config = dict(
    num_hidden_layers=10,
    num_key_value_heads=1,
    rope_fraction=1.0,
    attn_scale=0.125,
    tie_word_embeddings=True,
    parallel_block=True,
    init_std_qkv=0.018,
    init_std_o=0.0,
    learning_rate=0.000592,
    warmup_steps=597,
    decay_fraction=0.595,
    batch_tokens=65536,
    max_seq_len=1024,
    dataset='wikipedia_en',
)
Each number is 128 + 24 x the weight over the matrix's rms, rounded and kept within 0 to 255. Layers, rows and columns count from 0. Numbers have three digits each.

# down: layer 4 MLP down (transposed), 3072x768, rms 0.0283, rows 1408-1476, columns 384-479
# up: layer 4 MLP up, 3072x768, rms 0.0307, rows 1409-1477, columns 384-479
down1408:136110154125155126156140138090146125171113119112114153132160092089119134140133134092179122101138147104106153120173117112124139178117108110122147148142148122062104158160112130132143128148111131114194139107120120105091156088168139143108085158149124138113093166107163122146126110087130117067
up1409:129105142116123095127122096115157122144128144123104169077119102130159133146173107116172099114117120072164098102137128153093097201162143128114134112095157128128125094151124139146119165122099173159130136125138131123108099176095135119106111140078092128124102134104098129094131098105090125140
down1409:098098137156103130107185120130163119157123118130134157131113135096127153150135129091140084109055175101088149153129137129151146134146144157129167067132144141129081125110105106150167117136111126098125164122129146129073104132134125136135140138115180090119106102115130114139185162165160122130
up1410:154114124119119186159113101133107152111100145137128180162142095154109150133127132140134179206132166167125120122114138144121153145142123118081140127125128083126089101158104144154146095142101131127158136102150126089156080107123144122152159130125130107108140108079136112164139157151179150159
down1410:105154141130117116127120094126148111161126140078226125121127088153083100127132141158102135099135153118115110133156123120112143099188168125158093138135138133131165163172110141132119139125122129123129100146071100106133083115157073140108116107103136113128104112097130140125162176119142132128
up1411:131127131089125122117128117139128117127139087136086090101131136113162114130144096177153083083166122121119110080140116166114181138126128101106100127139108091165105111139134124116099136124147107151105082132113109108080108098164164133120140129108125161139161141096163127149100144136138130134
down1411:103128130093117153090149080202164091149149164078174137151151107155101143162091161122141133124134168141140107158159169126125113130090104151127134140129090136179129094164161133105149124189117182160112162135152083101128119138109131143167156148091116111131073143119071112134115128171134165157
up1412:153098097151169084150077122119106108121119183149136126132149169145155098151102139127150179125101109116126098106153140117146118149130171114106148112094136172134105155126132115137084135137112123123140094092135101103117184196121104083124184149128124154125099118139146109116115145114100143167
down1412:120116138109101148163121133140125130135155113127142135121114085130155138167135133137111125101127143129103140135108076113115108130118098117148154109158081123093167175143103148146153145157125147123156118179138130157125101080093176131183103066130139090159139171143138099110129124129131132153
up1413:137126127138136123192118107109156154094116119127119138117160118133120157082090128088140196155156114077130111116092129078153097099173136122135098145102131099102139121161162144103139127117141129101153137105104102147142073096114157131174082118135112117126156122115098127162117159089146141148
down1413:128103149107132147160109099149153168110079140104104182142129170127130159172100111145083056137142143154125147162134106143125159115132126112113143132134114109167144161094135160093128126142115125136126125135116110124114132097160079108138137170125156142151148109106126167101110156118155104145
up1414:141129131136178131166083143122107132106142095108127161125124109125153147122136122125136131126117121086120112124145122102122126097133162112124071142150126118122079094152099071181084105137151148128110117169149139121170124128107146136137100125099115109128140105137116183105171091173142114142
down1414:137212114132127165163137129183120108100117144125161154160106122174111140187127109131085138128096167112115128106099109131125127113109114151098094147138107118132105131124104089152130140111175139229136146150121145097151154094111099147130117121125155126100135126138123142135135150166121147151
up1415:147083108136141121133131140081118164093135106056192148149140122169148166152136142118134136142134125164120122110149144125123135157132147160120106170137147099152155041158132143164139128136127117105136100141199103113132153130127112155140156177131146108113138088171114108138148100154158116100
down1415:110149151148142131150155092130105089118176133075128187161130153149126125120119130172145091131108136106083124106157130155159140119087088148131134150121076139155139112101124142229114108138135125215099132165157122160167151165068133171135079128151154115108128134151148127123159121117148112102
up1416:131167090077151155086124122127126162088153133103102139112128107123155128179133134138127138149130134083107102192134115171093139118099132120085175120088134105123140084145165120131105101121134147154143147138154097093170122131137130117144175109133136130097136148088140112144133121100132102127
down1416:118088168130128133140120145146112157118174119145148123115106114131122133124145139136126092172144098105124102136109127132102132118131094134150153124149115123123129158139103150117160163136125119123124105120129159125141091121115080110117115149128134151161099170124096122116146151107114099175
up1417:160106110134130158112176133115069111086090120117138142118123134107146097137084178108168118152130151123078121177112094103100112099158130103109114149122100112131120147124088139140123131122128145117107128112150123103125097126152121103141130130136120157112119116096122137123136115134165132117
down1417:133132133127105115116129138132145133164123144104137125140138165113124146150145122119107097078124108103117134129139099129137150151167113147118163118139114152125108122148114100149136133103131123161141100131161128127137163117127131129152132138126133083161120118165112093147170133150134145171
up1418:109113146169081122102128186122128121139063137094080108124134115178114138084109141131140142159130134118174147136072111153120155131131105142156156128125094103139210116112122106131159198106160163149107150144145136072132126101145170127094157137118109136109135140112126163146120097139131102111
down1418:095148124148178159125128105164110171169112108112125141151114133125116142111127084107119078130102121134167120107147158083151093127126123102099124137113130140107117099174159113138104132180129092117102119139150152127117114182065049091090097132126129159134158134150089130082140130140113155126
up1419:125148127122095130082177100135102104118126097131125121134088059102128189189158088154126139150123125119170100107137100131097157133156138094134162137178122124126110122141149137114077101088150135107097156124113121151152152120129132112119157157114125134125146112147131118158123164164135129125
down1419:152098100095133130143142138116108121077183156126143121118167119143153098087139100095145103115178129137151124146117138129161093109113125149116126140142152105089137175117125115141136130114104094143164130096115107118096084099148112105163129093133085133152101142161102107131090134125103123093
up1420:134135129074136122114108106158124153155101157114137146147174129086140158087143155147143172163103083132093110142113121107143186135122135129108139171085108140161163126204120147137120111147083124118120131114133123150162192131135105106100106102124109139130080146098177104089129123140146128154
down1420:135107113107140124116132115129155123118136170154129119127114111133127128127131126156141105103129119156152098144119165120119121121105096158159093124097104110103127152145149141152119091128141130102115133076127132135123131108173126126125128115116079141138117091103140129161124124149104116148
up1421:164159136137116078125139149150109122145083114139121176108150117178107109134092107102118121074089121099125126151127143153067153105130121186105097121128115121093114122138166130112098099164133115172115119082165125109149119122122113087127104128114109141130137099142091105095100130136139135147
down1421:142216108137105112145093128144133102139110081115116123146103136141108127082159100123083123147136218149178157130127129123195074096111148130130100104114132119172165164140089142110114139110096144135133134160134132142185066143181136070083128147170057118128170173123147145133141125145142148120
up1422:101171093146157170144189106130134115146107129103128088119107098146160092143106135118107138138176137106146168109173150127131169111106082084135115122144126132149155172069116152128122150126122128104118163158124130114155141143104110094126098079143110142137118122139085091093115136115103085152
down1422:147118108165115168129155096131110117120176083114092134132130148119111153188108157090124109128112076152115121086106140119122145141150147091154126131109130109122139122123108147150078128116110148145113078112157156139115138068119146123106113097149153103128125142136146108157134133103167126115
up1423:129190141126164160143090096108131097157098130106155122119107137127121132095112093137152112141130194129168155079107101149138139169155127119108088152076130113156143132143081140123123167149093158128120137154150097115181105131104159107130109150135113091109137106158094167090128099151109117089
down1423:119128136130129106148119139134093161174104154150123109146118099141125136109130142156160101162148163127126146151102102145132187112127154122148137135146108096140096134147164091090154154150136135120125121140116132107135126136132124108126102129108110119165126091126111153182093113102157096129
up1424:074134088109111147160125151086136136088150136118152120100132110090169102148109132134116102136112125102160159095190143138137126094135157110092075100164128111130141131121152141134148121150087144132128111110131115124155111155104129132128122167131125112100187101114129091113146131129100136115
down1424:089115163169118118132135139130107155169134152111116133138123174177141136151137174104144150129104141134097108116108151138117108159100104173152145111168098135135136103093115119100144104082144130145150121151176135146109121118170130114124133150112167114117090132135146119152081103138137135123
up1425:127105157135129111141107178145147152139105096099126109108137136134106146152138117139149111147155138077118094136119091119089113149125109086101114121107094130137189146128168121203145156156073160135094142117170131088151096102094150077122100129150116133126150126087142141124179114105108129130
down1425:129147133151134092122130146160184102154157156099137095116144100102097117124177192138078148154147121119152117109144159132176118151119120148099141110173128103123135127080145069113117122163150104188171131177124104137088118138161091090124178114148153101170133114129146134095133084123145117133
up1426:128117134129125130153123179114149116138126098118121153149146112161135105141116110139132146172093122102142110136056162117169132145123124093111083143119136127154109105134096166140105112163128129112130147149092116086117131117085132093109153119111087129137134092122178083153128158135144089157
down1426:112145120105117122115095093155132094144126115090126126153158124136093096100125133117144133148119165128140127158103138093140120121127135125113144110098090133145106118117121117179140101141137122106108099131125147118110137082131111133120143151201099079160128120159124135152125159130125125179
up1427:084146125110106166127115116133184151170089136087137118109115119128113101115111062135092152138098119146115115108107112103169168134090140094074144149171168148133135123182101135127158121126080080080118132093176126141136097140106129109142129097118130141138158133135135099111103091143138078116
down1427:165111146178137123151170131135111102143138099163116154126062117129119137146122135174179105115114132128133157117130122113129116172171119137159096149124137131144208148095132102160103137109144102113131118101098094124091144097089097109140128113094148147166165107123124163099147160139112112106
up1428:103175148064135159172175115083141113136138143105135162132123125118122158124118097117133117145132089112088130115130100092109154185129129092107153094121115134111114100157168123140103122140121135172130155074142108113119124116060123126161131163145097130133118123091118160110100112109120156161
down1428:155190088144103112091124076159111103158155138145185137174108147101082093124177115136180138128088148110148143143092129117166103126199131112166140121122140122122100145124132136129108154154139143150157107088181161136161117144147106141126076111140052086080141123158147093162131163127145100077
up1429:075109165159120115156125127085125116144128136118149141133142163106123121175123157156101109126102115128125140163109126139122115098140125123126108135095115133133155155142157111128118130117087118121125100122083151153101113135150111131110152139144099134099107086129147138106158128129155119127
down1429:138123138128141158124116135113163107091123148145119122109127133131153135103121103102125147122114126150092127083121127143123124096109176114153106094166109143082107126115111100125108112121115156153149123100133104133094135118134141141119088098057147127148143107144120159219100076114103150111
up1430:166125108119142131142115142124122109161129147154157106100137123143148092183089180151123133084113134178105088129146121130113102157153078121106093119100145122160102126122150124138127130116139124111138118113125109118156097139133099128109137168125123095168132091101123141166127113151157132103
down1430:156143110127152121090180133097150098120136139104083108111161124112154136113180108133196122107154139135152122098134134150164109095110090116074156115144106118081092137114148138161119130125155162126135135129161095089101156120153083137121081107135129114170089109126136164159138087136133119105
up1431:132095122163118130121128101079097116109099142141118152125156074109111166118111126100141147143087122098144139103136158102139152146164128106123144128131117135078130132139139142087129127106129111117164134112127116111155111087097138108158145103184095138131062120124155127114097078160153101147
down1431:150110103163131165147118149139151119131106157131155132157112101127124144112116167133123155153129114117130132112138119119146150155102124163118147079129125155124106117147106118132101072137121140108163123080146112134100122155133057119108113115146111088093178127159125093143115088082125097095
up1432:138129109128151176144120100153109127140106092116123141128116152136151125176093161161121149175122142116122126114190170142128138189140102145111114090138128132125153118151139182098128134148113141106121115130105136123114101165078119110124148108137124129118136121106132149076059135108095146141
down1432:136135130125102162121180101108138138098138132146134127129107116176114138153121123115129102119088135084145109154082145119116095147130135144142152124113155128125108087068141085155125167156156084112123120103110129159150112129168149110124088129148089139151125124111117086112108134154108134155
up1433:090134122121116161160130141147144115098120133134119124101149112139148119154115125131129106093155141134114147111137135103126162118156095135120147069148116141105116120134129127087114167173135116154136141100164144097128080119108095119099117153140124135120115096131139099181157135099104104142
down1433:095134159110120144159109144156165136154161123116140137127117125104125144126080061111090136107132101139165149116134128118146094131131104139113126142101130117094127132145126117176142116149125127160177117149115154165097113135161122134116103090146149153136137111074143132126130152090072122082
up1434:156119103137130100128132137104128090143114130145151190145157110157161139099168133109157136097117171123151117070096125113170135168173091117135112100090106145153113094127117105128099146167095127121131121168127124070087135174124097149120119132128143125102104080124114111130141129190133109138
down1434:161089123130136110149135125145141136117096111138115141115124134173152121105139121123159122123106089148144131138112154144132121116146113121107075062146114114101150108131122139120137099134129122121134166110124167117077132164157119183117106075114105175142087100127116125127116131132120100113
up1435:140124161148094157087095159125100171133164085137157116113149145187168113142148148139101142125108149128112091138128140130110124121112139115132111110152101093127111149128117108101098105128103106126157111149113105136149171095107128123110108125148104087101133103133135150135123126184134142160
down1435:129133139110123128099142118146128109083132120093101177089140137110106184151161118165142118121157121116138119157097103173153108118130103121110109126127116130136148166122091118189141133114121143141160147178107100097101159132109180137110148115121146154148098105115144108134097122131144128163
up1436:160112155122136094140124126084084134118140105099127132135079141167145134144098151139127120137149157083108169105097109097125167107104126191137112099144118114134090105114126118172155136192154150178112146137102089089144179132101129105104144133120132153094166091138104122147122141134158164106
down1436:136138171105132125141142128157129140084101132150149113133150111111046103097158130160115142075123101165133119126167153153167157126136081168129124150111154145095088115110118164079139106128129143106123124094152147119166105061132113104157128154113140118149100127105148102130124109165161152116
up1437:119130106132153087141102111100130107097124150122153138120147121126122193078125169095129120146113161107110104154101085134128128142129142104121155125117127085079155145122108123117121118172098162128132155128151094137151138130141116129152105150145097136105095135158133165148153103150134090114
down1437:113123123147092138119122136121117143126134100159140126181137140163152118092130112157157111182103138158126103147113158154106126165100135118100113127154113137116160103117123157149134120131139106109124140133135148127157127158144127151142143092132139101142134102135126145115118115132147170124
up1438:124111149127105157110202150130129136123120183149160129142149161152142106089122150098147138130104169144107103090116108123107142113142121126117137149106113156157099107078133091129129150072098131118140136099115068121149145154112111084149116155136119098111121098151074119144100132113173120162
down1438:134117154123146128125086161101110126135178088146120115162146137123095157144097120101118117176113131152122117129146118140080152099109141106087105156133171098076132126123094149160151114163161168140143139119143143113145141114111157156134099107102102128099118123082138162145139140152150160079
up1439:135118198105142156149150133158147187173121128095149161120122115093124156174111116094130122129169119142137136083160197130168130130181112172130119068148130142107121110151117127116116119116155088163102135117130113114156100121095154100116120116156127112117166120104083116091117129167108133139
down1439:126059117144172142139063160127105111092110156138125113102144151153107098119160156153170128137103118170158085163128134111116108087141129171133097147110151164135125145125167166119135132135110106137117130137130132109106142176157115106119094110159095134170127106146135137118142105087115143177
up1440:097140141119109139110144129136159152114137108131154117113130133158157075149143182136123145098112099158121136126132131115114151087105095145098147164132166137119167093129167118142112098083125132145102125083121113083166144153153131090117133139082140139133138107098117114155080128154128134126
down1440:132148146089117120175111119112141108136107153142055167154142099164145150144113072118109134142129140117132147119164144145134101163118137119134141094111160082131087118150120126075146147120153136110124124111155108100095137110126107138127120134124086116099167161156117128121137121131121141125
up1441:143194129169110124110120108107153099133116097136124120118094124104122150145131126138160098155161153117189137133087132111094108183133115141078113187102092129088140103157133146142146148176133165099101134089147100119165118153105145153080124141097103157118111108173088160166163119157144115147
down1441:117149130166103132150119118135140099085114143132162174160151133133124151143073134122130183121122164164130126122128143154102110157075098086106122135134141116143091128104120133115108131159172127124166099116110160147115113167150090144151108111124083117103191135127139156106128119121095138090
up1442:150128136138146102135155139099153145148130131134163139136154113123112118134112120144154127103145148095108128115118108116110152128127144156117095108144131104096112085092144129127123151110132136112105152143164114091123136122101118128143111107132090090113127141125155148120096125104136114107
down1442:106136136156119123105117151166103162109123140117107123131141182071131126144096146094105146125116131108140157122127137109146096131140119128154175110121059118188128117152153102138150129165131106135095111114131151128133103131152137121154148127145164126101137123132100160122143117134109139098
up1443:100117144115146161138101154094150113105083093167151200108142143128120141111123133163134153168121164113119128110078154160134120124097103114126098125083140120124111109079117147092154153136114148113066132147139129115140151108122079119119120121144126147126128133138123127120065110126100113072
down1443:160146096162084137118114087135133147122117130143073118145171116147116091182126067124129089123087109093115094117122111123175140145127171146107117148121090099094135124131125167090153132095125117122148142085158123111076105109114137143172138108128155140108120101150118158145087157110118113189
up1444:130150118143107110165136148129126150180113100107122126126134099097133133133128157094113150146147130151144106105124117125132178132138079124133126116121102142114162124115120100110101128121166139149123088109100157095125170071201136106140129128145094147148145116162139112137160112098125102121
down1444:130122126110105128120150111131120111074106132090138130136131129101109117107128085122164120129118118173148141126115118140105137154110124131119120158143163108152119129148137110126104110113108128121087141135152126147123145166103126120107141147125139135120118159142110134125094119138149146133
up1445:077116125151083181149136165117158140115125135133143153149106127123104150132170133116131151158122079091135108137155139102107154140157093137118117097122096134131118109141123137104124073155123141129139124113138109136150126129104137147162107188108146198134157109132120149123112140110125145106
down1445:141099138105141136116109130129148134112152124151107108135118159114131154136149126077130111123119149120130148119127137114107137126120143149207092167110145139113104128158107089088136132136129121106169105150136148100138130122132164126111152105117147124145103123080164149148101145080154086133
up1446:104140096096159091135118127135152123072103149172150115128150107093115121140124146173106087139122151117175140164129120142142094102148099108103139118125126145091068139092123113079166076182122117096127109137182147165173105179129118104125150168149121142123061117094143117167149129158148109151
down1446:112122118128127102130131141148114120160138120153195104170103119116168108111110155131144117118144161132100164166137105131116132089129127124215115109106132153132121172141137170028169131135103155155140142113099134147118133122138091125121137139143131111152123116137119125118105127114133137162
up1447:162159083109115160120130123135104134143109105138150143110139135124126102121116110116110121137120110126111138174154171082130079129130121142133106114120084138092129091112124082151185129170124096148150113115125095161103124137144095106086125118152138161111120097134150116108139110125126106082
down1447:147148158129153124103129134130130088141108124046118112114169105100116163097110143102118123130127127137157116145109128162117155111141112120147136115139114103127115146101087155171100120102124163101117161132086133119123135105071135113132138129127141135150141182120168165098132108108132120135
up1448:129093106160166150137136084097107165132099104131097125156126128090165117143114143107085128115101150114171140123117158139145163143114145105136149156175139093095132126129143141134097140141122186130125121116150147153155114133158118104106111095108132109125123118113132131138157124124100130105
down1448:156159160102113145127109107179113109130133137095137167087136166118108082144133154117106175136129100159096135135117148089123105129105077130161106138105185161154134136166142105105127135131118099140109148115163152108127135141128100132107134107148133137098131119151113120121113129184112130155
up1449:136086101108132122131116113128115133092114160116128155114135098150078107158136146124130135155136145150100114095110143124113134145147166131096140139116130132112147106178147119156088134108127119118143097138153114156103140113114128087118141139152129124091120146094151123156116135133146092092
down1449:144088149116148134135104140124096146137109114148093118147162111109131137148080152142135112115129102136132116136137167124090137120137115145172131138158169118120108095099149114040126144141111144116125077120113166141134132124135133158122124166082116129128110113142160145087154129131155133121
up1450:133140133130140112119146133108146153135162139156123117109106075170125129179156131127101089145136073102142113111135080109112147121125096134104142165129143107102140138145094094119124133104152125155139122111169094094127145129126114108147089104121098074098108116119092101146155118099148140085
down1450:163104137141128150158146132104108125098145119142117142154140136140158166114100128087139082113100138099139129178138187110132139121120087096111133132154110084134115108106135102131135102158137126131100149087128131144131142073106109159141121121142117108089121133136120144151105132123135125157
up1451:136133139148130146148132111119090137104111111119115117104105136155107158152108152169166073156088124128183122117110117141131161106150114151089104157092116121093135107149105148110161176169149137120127092143122111132176128126121160158151113165160097154103097135121149133083135135146099121136
down1451:135107142128096145185161139129157067157108112181091108158157172152136106130162095161140151140113130128164140128098102123140111157154153171125090118129128134112145116140170150129122141108122131087045134096109097118123111131139130100126130146161121164096110109134135106153103113168115177146
up1452:136086097124154114118133100136148131159096128133104125130118134142158103145113135139160103118136151146101096133127140151157132110141132127097111158178099132125147105109132133118110109156187136157191146090164087115140122189103118096156165125090087142141118140140143118170135124147119099130
down1452:107132143086154162196166131148122137096173123134137153101110079131145090158084149170140115113127117166089135072112129098097131113188167137091116154102164145169124149145117090166120134116119141126141104101098097153143113099147092182096123139107120143113114128158066171132104141143110113108
up1453:116095098126098164104114112127141192154110118123126142114079138140117110156138142167143135147120155125141085155146124097134144095139119097105098128124100123197135108159129098176145141164101102111163089134133121067163085179118144085106150109090147128132091126137140121102113113120161110097
down1453:100098118140127104134133118107152112103130148137136097076165143122097112144118156124156127130125080071149094115106124158118127172100092144163143076117089131148144169165141175180083177131126141131151118165166133145155110122141124166151161188124170149143124164122097114074143147139121097102
up1454:141111130150147128105167164143151113159145094121124098113100092128110150134149105120160155117100134103120150146143191132137150125117143121110115138111133094142098137103099145089116120100129168097139132130151097123140138146119080113145126161099117133110143134135156129108156130139119148102
down1454:151115158113128156115146134155142098166141105120107126136158155102124136149073121133120134158154124085058107135113101122119132171134123123130125134147112119112098151123096090101181115123124165092148163067149111132140170121141154117152147124122109137112143157133126112125134129109129159134
up1455:140122135119129112103160132122115170125143102113161155122101142164165123138140121098102144115146107132122143136149145148136143136093143123106073127132133132111148124166107135158060082106134106099099134147143094161140131171118149114096110121132101148145117129121116136148091126158117120094
down1455:135151099113123127103156152126136103093083120099153166091134124079102131179146142082160100130169145133112140170129129117096117117166111131129131194150107097144106107110105119119170152119153094164148164145138118157148083143089140100143149108154143130124140093119140142140120112141156119101
up1456:108175137087105139138119137100136123128137126128132112138135174167111149125144088165077126117112118141157137171164090184155117132098128141116102172173084117132124137132130100129107122163135126092126130139110124161129149154100129121140124057094115143118133123131139131110105111125140094137
down1456:138075119115121116118153168135092106073130108139158119125103114101124109098091146157104112152128114138111127093105201101104128147138130110164154166092124107157130135155108160125083138118130125130128116121160126104137112093173124137083123125099112149164125124105131100154136148120171129099
up1457:149195105148126129102103084141103150139129120121064124121115100157126139123107163103135105139129138127115159129152152102122104160167098077103101141141151108176174142126108182130132155107088149108113168092149092109154100181097130142118121113086085121097152120131139116158169137130145121163
down1457:153131102163152151140160096118158119143126125147153139106118109169130129134101069139135089113137138142150112152131120148175162137080101100127117134089159095156135102155073124154186100105124099088157150108141150133147112152121112133141156169100136152097147121164139078116135193107146165121
up1458:135143158158148151168141153142153133158105116152142121107143150095180078117117115155110168121128167089106146092109126150167099091138147091137152132132130139124136125134126093126120126096132173122133128115097101137161125156118113129144123138166127142073121082129130079180103126164153112095
down1458:097123130113135137102119094128156111139133133069090112126111135119111200151126150102108091109133135132130133112145145116088113090111102140112173151131133090147139122138144135151116090142102100163133117178153137116133131082115121148111140114082140146165139162094152143093100115091132112124
up1459:116155141152121116113157117109116157114135120108176121100109109134153136150130108125128123124120133152072137182162101130135131085146142125153162092152090078159152088175137133121113149134113151163117121109113117177186122141145095116093126150116115204118122139093077137128140145112109076146
down1459:069100138140108134087150155099159163087126108119141139118132112131148139113129129154142103121141130121129123134108122083136087062139109139119149129174120127111110121153113126164112108148093152131126113113143147165110113156144128167115126121119131142120091110132139126110121153133135114149
up1460:112141133097142129104134110117108111125115169157140100131148104131139082130158193139150136095139104142122105123128154116102157089115117148118129140097114118123127116131128091122105139155151164083120096147122119091163131175148117153163090173119144102107123098139133128141198097142196132128
down1460:118140101104159083148128136158123086115122109103149134092084084115160164127107129132115131127152096085115142120137149098126102138106146140067139103149106120106132120124100125168183144122133102119136143148159102116115180119147141133131141132126147131137122137104108101102135118138109102131
up1461:103099106115148122126154115140108175099153141113082176100133106142138103166118143141080104144164100124153103134118144115147131109160160169144150156080123121120129132130105128119113128128136177122130074097144122150134063123166122109107143154150146107132144094097128134084120149147085131130
down1461:129103124137142147114120127107153113135097180172165105129110133129126123108096145111146156138089163130095145124097129122126151124133106119111104179154146148106132125132140109096119093126143107137133122142128148063159154134115114127119105143108132113141111121123113124157131161104107159081
up1462:078155157132146158112104137124147101130116143133122128119114145125134153162084097091123112135144112099162157125115129151116170109135098145120067154118124098132125136122114100152133089168098153106130137170149155109149105145147141107135134151122128125112173123120132144085088152183166129137
down1462:162144129132100121110144162094124118141108128138120151125126140142124135143122122124114129134127137145138107122137126109077121092110177100139106137116118153136112092158109107116113126067115117155151123170124101115111120157118133126114129135177123149174083132114108118116131116119122141149
up1463:097127103106150162140130134093107121145079139131169148125064107143127112162118111121128136139100112121125127117108152163088130139133080116093105142147088151143136120152093141146086112144140142140148170133126123122132157109110129120141083116134137123095143097094161124160122146154143098112
down1463:080123133122106173123146105170104115110063122111159131116144145111128092121148162154108087152097123182197133141144062136094138135139079128112097113118115141180146097177110138121142136173140131144157134159084112104151166174109133084142025151139127175166136091138152159132155090100083126162
up1464:153119148139113154116140122107099111145112121126195146114133074155131098124158111140139159129102143125114117197142098173147112131074137129163140142137128140134137123103128110133150141172121130113118068163123122115140115120152145141098097089105115139103139105156148120169127135142122145126
down1464:127121122162137133106140136151135137118120136132144138091142139116103130143105152142099121166115118127121111133127106105129138161132070131188141139166128150133112111172112141190130135125101098113176153092121113146090074149140105156149157178142100145151143134083104164150157111114135123109
up1465:127109131141128121124166088108149126172096188100156074106137136139162123117092165156138129093105105121106120153095143146154140105116143141098120118137117141082118098163129133124082121151125093138098136100122117112109127174103159130131152102125105102136147110126169156139119118145140107135
down1465:106121090163124125177094095106152117109106153159135114087101117108120164141085089126117105073133141151133123140116118162136119097103142135083145206095123129104136133131148161116171152124091097160118163152124086138169115100108120158145096146106135152113139126120101098107109130112139111103
up1466:078115139113147157127146136087092097084122114150142139110095109129145148133120148106124169145098086168155095104126121166145134160121099117137088150131134136140163125115155141126117134143149127118128145148116126113153131109117107114115103131135157133114096103071161168114099128120134133135
down1466:137118146159121087101137105135141117090114137127131120141124139110087090119123154120131122148129134141090139154126137135119118130136180128184139133120098114111076112094109127111139114129120100119075143093116113126122145106130137116131152115146124123143137109170116129153151100105125108163
up1467:135114132151159139130134114155142144129107093160130138142083134116183076080106114086142203079167096147120156122103130101169140147112113140097107158089157110094124126174128140141077091132089151090145145080126133079161114202130108097119120135113134155140121122088075141120136145155154106115
down1467:108122131148118122098102096171152140108123088093143123069127118139072156131141151133163111151133105161126100093134138200125159110181114152111109142136158087153147083143106129130147161114162077160130151132104096180150126110149159136107100069116116122140161128143124133153117100141091088141
up1468:077130135145106135122103135085131122148133137092129110103111149131112163153130143124132118083156084104157136097159125114079136083150114110100159149127116153159142133180143149174137063157108127176132114130149168089127068099122122108103147126116136134137115091138149126111106075144105121141
down1468:176121117121123169144139109122142105132178090121175121050131142135151155095129073118138145099115164141097109118154133190117098183099107089117140141132130163140081071130085102156135152165135123167133181159118134116103109174159103124112160102121133113118120111175106130116115105126101110155
up1469:119167153124139201151188118082090196122100075132134164141100124144133172156106102121138141113139121112102109093107120091132155128128105092133170159140125114125107115132135152123156159157136125119137142106146127159125105109093164143142123130111115148124138126140123127135140163139137132074
down1469:145127136144161129142116095165135122110161157094149118105114126148113124092101158118140114156148130100164133169112133083111131137087151139168130116097166144146091152168138128107147143136103139126145156110159152099127147148121116108116146121117139106111161125171131127135149121142135123161
up1470:101160156167111121171142161104123146109076097096158125128146124121107116165136125137125106113139109142156122147101158122166151111122082106120119116108117120166152136142105163151124124154149100127137137141119125150158127150115094128100174162124120111119130102138167125154152159134146145101
down1470:184129100181114131093104100135139136135089120109055115138173140138121100095155097168149154121157131133129118111121124102116171117143165144123098148161134130110109108105171118146105132113119128168135085143092118107097111115104156139132065126127131119143125130156119150119108133105124174139
up1471:118135117164128159169144124112118111152116151165123123154160156159132131176128166113115132099104104161113111120150100102114163134120151123107097120104055152132104095111115101108106109168117135145141167109170146078096110142135105132128129093106125106108136119138092097125118101108132117122
down1471:178130112143092137150126153128118146100116136130091101174101110114115175130186125127092140088092094168119104139156114111113110137149100094123138162130191139091175154147150124097098144118121144144148106136047170186095141128116108109119139125151169126137149138119136130065144147122107137114
up1472:183156121094133116164134150156126124151114133119098129152126128156139164145171106129146123127121146146141122107105149112089142170135162145137078153098087120155113116134074134129125134134121129090089099092150128105139129138151120102154115114099122116141169118114135098086143149133149094104
down1472:105114135161130108106136123149129140127126137134143121090157128137107085121152122134127158112122138111169123140133147146149152134103168136150132105127127158133152149134174130147144151135115110157164129126154134129135139118164142094079146068147117147144111121162084156163145117140121152128
up1473:126174138100162170117136097130110166135112167191158157138105174094112112143124116111131123098143159121119121163165120119128119140141089125108114164145106110160122084135145145123145061127108122114128150117123099135146160152132120099141156089171147116136094120127082149132135098132132088129
down1473:092087104142169120104106138100155093102087078136070114117173129122160145154099118161134106091138105146146073114121146153120137131138115130107136131115138092107155167112111150115128155096106119066129133110143128110151134130113148151117107147151181102126127151145166158155103093134122109128
up1474:128150111138131147133125132108138122098126109152140127096131137147153135158139118086082141158104130133181124149169140134161144163096106078132074152142120097107114147117101148146145163119140148125140126155116141125097116094104125145082119130135120129121137088125066124114098098115140118133
down1474:134114161116108140076153140132139121099113153144120084117141143171112110139114117110126147134151092091087128168143115135151138126119141142190160121139167132102123146113150141138153098122146124150112142102123137139104160117144143093096117125129144148127144139134120102114135138106143119130
up1475:106130129167085153120186131068103092127152118138105088110114146168116080129135145097071119092101111153155122096138112119110094158107129122112074144112070078136106107159178103076054081129075194140118120126166147149159111110091079113137112123094143084097151102124152095175063175185143098160
down1475:116101106090088115116080144139122114124080152114151162105149120094115145112170118142106139128133100148104153116103097152150107102194124117138144114116141085116122101128136071061164174123111144092120091101103126075099140124132085125073092152128121101150100162107120156084131144143120137132
up1476:150120094099139149127120131146113137123167118142155122138148136139169132124132145116149154137104136141113078154135143150145114131121136106112112123149150155171165137128124108103094128116132099126162089151165130125138117145139121136153133120097097117130103139102110132131112168115098079136
down1476:103131165123125124119149139150110141135115140110126116136166101075132132172143115130107093092159122114147134091136094115107111122139114162136171167164152108114183119132137123084091108108129097132142142111166132137140183144090092098157120136129112166104115159097146118089084104138123121136
up1477:095142145143134148184179149108106111119125095136131110078125113165126138116119100106132105170117122112166137103143156152153166102137128139091103173126144144175126149124114169167174143149153132155123152129152086134131107128098155128129142110107133135085089110101138129137144144109116111099